Weights of a small GPT-style language model, trained from scratch on English Wikipedia.
Size: width 160, 2 heads of 64 (1 for keys and values), MLP 640 squared ReLU, vocabulary 3455, 8.04M parameters.
Each number is 500 + 25 x the weight over its row's rms, rounded and kept within 0 to 999. Layers, rows and columns count from 0. Numbers have three digits each. The size before them is the row's rms in percent of the matrix's.

# layer 3 MLP up, 640x160, rms 0.105, rows 93-284, columns 32-63
058:485478520517531510501534527495504536502529516469500515487472525454447478506508517504486528535508
141:504441519520528516474527492493563497496494502488465481498491539485462533503491496510463467513512
049:485465525517542514465534531487536526477497498524491470484446515518487468498525509499466511507523
049:494457516521522507476490484471538509515533483517505488476465509511442466501482501503445465543494
051:500475552516536467502511489487499492491530532478495473480452499525465467513544496465477537534482
049:513463531505509510456513498492493508509542516512489460458500518501494481530525496523467484546468
139:494455506553485462538500464514517490507506495491509503464441493516450506481526518491451503482534
161:451477506489554485472477501513544473458505560487493529497514521503447509497532510527506518499517
130:481513512516527462486511539462503503498520492466515468506478499523515456478519469496470483534499
050:502491537564499506474540517492498485527534475524515472459495451476478484476522508546460487489502
129:491503503504520499451470494469525482518501524451541541501493439440469488479488499499465494522453
121:527501501499512492449526513465481495514523495494488494476502486488458476556548465541471527526482
095:539471523498551494503469491495529441506492500527529485493504503478490505502493512521499492494502
067:466450521507512503516482513539534522501514500504505521501481473502503487504533500527490515496526
106:496483504498541496467504528488510534473524474493495505491515468457483487483513461500508500483469
089:551497554522540517527529499483507529510509464518488511498490519517531465464479459496451483533487
052:487464532508505492508494525506495496452482468510453533439475429478518511496528514502446492548515
125:484495508513537502466485513473494483500476551494469554454491495503492479513471496505487493550523
129:498508514508542523518494536486503510484543479500487511460478488497494506465520508519480487526514
146:509479507506555497507523531478499525502527470476524504488462523469469463478500470465484518547575
125:486451494489503494500485530452514486461537495481520511496513494505479487470551503467476479492524
130:464457533525527482509500447478512502532494451507464515497492536495485500487480481499460517508491
135:475497513513503450503515490469569488517499543496496511499471493505471478533457516532484503486518
090:490483531520493475480460478517518471534538530416518499494524499497433493479467474510478477518518
123:496498515549540475535489496526496477501515534511465450493485521473510478533475531496489503541512
061:485478508528534516509527510480489525503510491512467463501473457510458503503452516495496473498498
058:464448544545508513515512511478525511485510486479476472469461509489511458488500517483491455533515
140:493467492522508477470543513455543491502502510541514525501508476511501540514536477488445483509515
124:465454498518522451515514489471550551491564507473520434501514493508493507486512541498471464500537
104:472435496491495519451531543476506477507497471509504506487453532516492502488479500482489516547501
104:466460546498533522510484515468513529503498514503500466445417468524437517536499502484499514535470
121:533440502491481524504511523499557515523527503539505501457497505476508516496516524477466467486477
125:490497552510498493486514536485483474485488485498514477455509470472507472482480534509496481534529
132:491455521496509474497519496509505537511507464516503499435490527486491508495491466482495498520507
143:512468499554536516504500470472509530479534492528504501494468489473481494501472495507420536479506
046:482479509524520513492504510478522512485536508506478476442454480508493524496514519500456500539516
128:523489523544522482539533533499458531482498483476495464493485492467495446530522520534489460523479
134:469472509513507514441513482504512519488513492501546456504501524518507498510509507489467521536499
052:495503527500561524493481518487499478514532476497520517493454499501498493502518517535470451532494
128:466490511509525506513500524523504506494535564488492508497517486538514450526523525473413515507504
053:506486526506502488483520520484514480516491510479500487461441455460501458529516520509467485523529
141:536470517516499456485504484489496493499466471467523527443503487509474537516511540498505477520514
052:513480527527521516497520515474509505484496505458464511470489476487461463507490508477490494512488
124:504516513499506509485523511504497522518514455465534510489448465468517523492481529468497528509499
108:521450495475511515491528503499511477497540483525484473494446533499519517469515536498442477517472
055:485478548551506459490517491473534531460537492525499446445460527491476481522495524490482489516512
105:466472526496505488494524504519502545479490550487453463490515470497527518535465501488486478566511
049:484474541538517512487534531502522530490508496487488497447478471493492468468517507541466484538509
131:517504509504506511449490493465522496491521494449529501467502497487530481501493509499492472549492
054:502480526503524499524511495467523470493515521472454469483460494497485475509536512522431506530538
115:531413514494510519467503494474548463505507467521521529487483520510446510488489491519466550517489
049:524504521526535483468546509477524506462500503502506481482483480492494477527514530521438498503546
043:467471506506569479509514514507535486482520494515475462464460482507491483507551534484452486499470
115:478474497518533484452487473537524473481493463431497531477511466486504521513509502515467453532532
113:494506519510536501499491510455510491465513479497514490511484481521487498520518486502479506534515
129:483503543484507470500505524517509490490490477438440474488488467510488499476487512545497480524549
047:444473534523529522490501506519523525524493531493447485499473507482464457529526519524497514537501
120:516497527543527480524512479512493499525546475449537523462471469493493449520535531496487510478495
065:496464523544506478489513514484524483512513508485494478453472455478473453510531533504458475534526
132:454449509524503500480531474505515502492536530462510519493507469491482490508529548498477436506488
147:518499506504503506459547558511483489510532520518465518491511477455461453549484524471470523534497
120:484503523499525491519529511466558495494534514519465486492466517542471487485466462536482517520504
055:512478533541539521480476519469502497491499466451503463453458458507496492529499504525453511550520
121:450498511572496490472493470491534521472494526477482514497490503490453516524458499537475492464539
134:492447504518506539498485521484540492470515465522518517454498472490514488483507524481445462544526
070:500448517529554489525516496473502460497516485483513461455456492500491502510487513534473478525520
050:508462549520529527505503520513511523508530456495495491466456484504440470520528507499475470533526
056:479485521508577467478524499455510531499523532477508492481496494486491480500494531513457498526508
066:477466555507526487487528546482508536471492506475492488464466475488482507517505484506479510519546
047:502488531537521504495498521503527513500541489527495494477478505502459450511540534522464502531488
053:464474543507526488517493490506487499486510493470495508454469492491481436507524482538492524500540
143:515499533556516514487519509478551502527486519497508467507506506530481504499536517493461503492509
046:501456503528530509474532504506474528512531503501522466496474479492494474494518507523489454481508
121:495484539522555475488472478518500503478534496481513517414443524522440487455486479519461483540532
047:496465503514554510498533508462541516494533511499501474490482498484470472520504524501447480518498
126:504467496521506501472538489503510511465499461510516514463465481483527530493521522474482486562503
128:512493509513535500505520523469506482471502505475505497477418506496512506463488487538470500532533
041:525463537566507511468479481530522524492520517499476492445488477487475500479562507497441514499487
062:475493538532536508491518489479513476496575532476460484436484516472474490509517504504484473531542
048:490487549529506472494492514479493525484526487478509495483467497485485483490493509536472524513507
038:478493521504525510462533509482521499525513478485498487487464491495509504508487526514457518457507
129:485473522512528521484509468505584495524492504463482481489431474497437520518485505541485482473511
103:455453513492521468532460497509500535490489528507507515448496466462494477507496536500482519533488
070:559467518535538493505522508492522491468516527487485494447489489500467499495532495477479494550512
065:497481520530529489503527496488533527491543514481512484506481489478504497527497527473445475515498
057:491511542521517508488547508510521493513526500484504508466477490483456471517535467518442528523525
113:482491510524504495454495489494481469497524537487456498467531466485471492531509486486459476532557
049:489452541547521527472495513500489476501525455485467506497513509475479523513503495503472507501521
111:524477512526502468516531513504477498489504490548493442423448499444487514517460513484504488558507
139:497471498522508466464482548513571532459501516497501455483498487472516457534525478548464493501513
139:526478513477533534487486531467508497480478467504494489493449524480505499504491465499466507542522
056:516466538521537461501506516471510505469532526475490488475463477495472473492517453484466457495496
133:455500497486511503495489501503518506471510519514458528494490483515469532480488514465463470532521
117:468498515522535530502519500475493520520476495472501534486492490497446521523542469480483514531472
045:494473521520524487454519496488537481466516509476464537433459480490486464530510485499469499518513
105:514491518503530529454530500478484486501543533439504496470483494477471463514497508512494500521548
080:448505512549546503523471490443520483488512524492505515505492476514465510491510514500450527528493
060:513484522485538514530489497513538460505531461506468492461474532495492507519470480519470490521484
043:523465524512524488455521494515511480469523472521491459452509500475480516520532527531484460525502
064:479462536499546497489541523502514499488492519471514484457467471482524502522508533499462487535495
154:486478516532511461471486476475516509461506502465522506442481473522483526486511533519482476494530
056:501456525517553470514516545506497470495531499491483474429494498495500470518513541471520517512512
121:511494537492507515522506518492523515504518473518479517467456490502520501527520498457469465546526
150:513441496490486477465522485514532477485516479533474466491448484516471514460466540520477496501562
097:504500523520518475459528553505521536478545519526476538500503447484499474519463510479444512504501
048:469482545532525488495501511522527470486529516507487495451485483489504494524521498491459490516533
134:439461519505550498468513487502545530496496511502524501498442479486498472494492509521489479495487
043:495463532497536507504509498467523502498531529508491537480478488466509487495508537512468504522520
071:467514520495528478506524502481546478504499537485528496474506478493449458491529502507471499492529
143:469491517508537515506491529473480557488537515513472471462468529517493497551515485479501486541511
048:449465555531549475477560496489502469487521479470477529475506482452457502503503513510469520503494
133:496501539511518493504505562486485527518512493444491486489488530497470504526491466495503491517522
053:464474531504501512467482516499527504497482490466480441473479535484481489512527504534437500521487
113:502518568515574466528503481506486483518515498481487460498502490493506485501512515522495471491501
128:469502512500531525527504526505555528505521477495504446491434523483475525489492480500481487537476
142:501474550512513524482492515466516539530521517475508493493438459496479495490521510486474483521480
121:496491484517537500475470501493502498485489514512459547506489484498491519512519456514497491504494
036:463456530480506508514494479476513440475485538513501501444472514499475463477524492494456511525534
050:496473519574524511500505546502528506485534518514479516489496449510518462495506515490473466524509
092:493483504504509505491509525503553476474542532519474496500492510480511519470514502513410490476535
122:526497498495560514522564507476475480481483504525486489419479499466512501478474512518504488549494
129:468516509536518538477460500532507498500511494517484530468490516499488504534532500499469500506483
133:459486552496522481526537470496518540484496538525453500481462499505455504527479497485497474521481
145:490495510503516531523529555460498477485550463530511476463491537498509492508516481495480488519500
149:466462516535517474494481462530563535477505535472464504479484492486482507503476505479488481480549
042:488497546525507496508524507543553499503522499472492518434456510472501507491504549508439496495505
040:511520533543538473549481519474534495466531492505485500474506489458483479485498537531458489500475
131:457492517512518510470487438498543492471511507499537480477470504520433511512476515548454468506488
121:477487530507488460498505488493534519502507500520487483513483499488489512547464491540479476456560
116:470478501517506473470527512478528515505525500470513460478500520475461516513496511502482481515521
054:502458526502503509480510488482534476531550490485481484478482512485473504486513529490471501530499
138:475450508497504529500507523468521496493586506474519473480486473484493483512512496477482497536510
114:512480543514504450527550455544512493499527525459510510488454444544478484564493533526482485524527
136:544479517534523505511518469548545527482492474495494510472500465506540433537499511508453472508497
063:464454538527537467504508511503546505487497497503520491460489490475462501537495520504501468526504
116:497496519574572491514525475499525497517501478523506500479462507447478527504483507495508519487533
117:500468492498545507481502462510531493540492505496470503497480506516426469516541481513472482514521
121:496471504526516489451474556483513477508512492431504528491503509506468496483531501518479487480481
126:482506502482534499465494506457526492516495490505515471487468521486519507485506509480491505535530
049:503477548503546471515494500528539470474546507513518466445461499479487511502523500507434497562479
047:503477521529558498473514484498518492499521503502469480450500503460484465508526511498463518511488
056:522476497513513537513525506488522493508530490503513480451450486496512503508520502498504520521520
135:500461523500524548493519480502539490451499503472533503486506514517520492468517522528477505533518
070:495486528509539509471489512507516491476534487510474474478465498498463454497527556489444494510529
132:534470517516497475467512502503484443516445462539471484452462512498481512478498495496514502498511
108:484499498514501505473467529521489495498520512484500474480496477501484505540517508504471513535524
048:500473536488521490496509534478522475532496494503507479470460489506466487494502524513472475542520
122:451507491504529490503517489489514515515518534471489496480436467524407499547521479509462524498527
152:545431506504525502504503503485549484473525485531522518475485499457510468472525464529465481493482
143:489471501514500529501562508495554468490525451517512498501483461509468528540516527497453478500509
135:492486513520529478480498538449520510477491522464452507493491480501460451512473502537487488481520
053:468462537523525495461521520494534519458536446495476472458477508448489486492512506494491504519514
123:489499498487555502513501488524485510502552486446482447469500535493520493516509499526495485548512
122:491508495552504471502490452510572507475527532489515505513478498526465509486463544489479492477528
066:489471526513539519468516489465524508471520471514485491485482472517479498503492505492480501533501
137:461513496496528465468497547469537444488476500423485547487534490499463494535545492523460507538495
131:459453506533524509515502509518509479527496476494511544495476455470479523493544514521495536463505
064:514478520522548497555511523483495494502506471480506499473480510510486510487493500523437503521504
139:459418502506499473532507468504519478480509497519525509479506454486492523524521526529470497482481
121:518501528498542529495476507514496502487557477500477529436503465503513471519518513547483510546482
176:474478520486532461520486504456542483487507476467483518431453493499467520512484503474492495548506
158:511475531505499547451505518491497536508488507465462505478461496476506499525531523503499502501526
141:506477503516486473485489464460555515505495490442496492467455483501439543520530535454467456524490
096:488466498504504520467542519501562464513466509488472498502467516454465513498504517499446475485503
059:478501549567529508473502525431516525478502493476489487488461490503482487522496533519473494510485
107:486456510503498492481549484437517509531529508488545472441491463512484505465509491493481474518502
050:483466516526521491512527494485524493460556477478489471462464478474505468494523525479471495504518
123:499482537504519475528530461510479502497509484468466474473470491531448524526490563503490507474510
048:507479530499551519486503511478531490497506485505511493464470476501502495505537519488451509526503
149:461482515540541450492461509532506465439557522501498494504520490446516465538478533505459478519512
102:492491528494541503486525533474475559550557456517495477482499504477513511472526511485501499503537
096:472463498500523526447474505480508542532529513493505467505454494495468536487503523506500560542516
121:480416499511506496508530494498496480476499505474508494471496471503513536533528517487500442515491
092:488514496506555509480477508500533508462478469508462491462468508514435528500473485490478509513526
067:514480506544526459480487518486528475491506477479558474455482476503498491492488505499455486527477
131:524492536529511479477523479518511490469519488502508509510491502452471491497471489487463503492498
047:487455494527539506498520519454499519506501539521480503448464512532514511508469490527482473554504
051:491468540527547470489512498462502489447501517496491477463489487494476483493538522510482519531510
053:522447552500527473488521509477490476477505515504489477476461524498474466486526505500479508534485
049:493456515547558498533515520495511499494488498462473500451493496528484511462542533513485498531507
120:482454534534516511467511484524542473519497501494520476488506468487467493465491524529467462509497
142:523503565499543481502468497516500529475536514488507507479462508497453458489492505524452479570510
114:485481492523520501491483533459504475455490517517490534472522458493459502516478480499481496492500
135:492473522501495520476533522486473516473540452531514479465462535461534449510483501495461482522511
060:481476560537503492493477504471524525506551523486476483489463488467484482526524488507468515544515
068:476478541516534494489520530474512487499515521502500500470525502498463489442527479509471504514511
043:512438545518526495481515523504500479495504499512479457444483494485520516485511509514477481497505
156:461487519476499506462491548508531494497521495468504490477458500520474504506525535534483536499542
124:506442523513492530496501492497512501530491477502502449420486504459509497476473471499501521524497
068:488467518490505524469540532478534468489497509493505461481431508488485494484493545496460516517503
059:492450497512533504471521501471541497494551502523472457466458483485510480526502511547415485517506
044:499480525547504468472500489466482517487508515506517472476501475463487486481517472520487487508486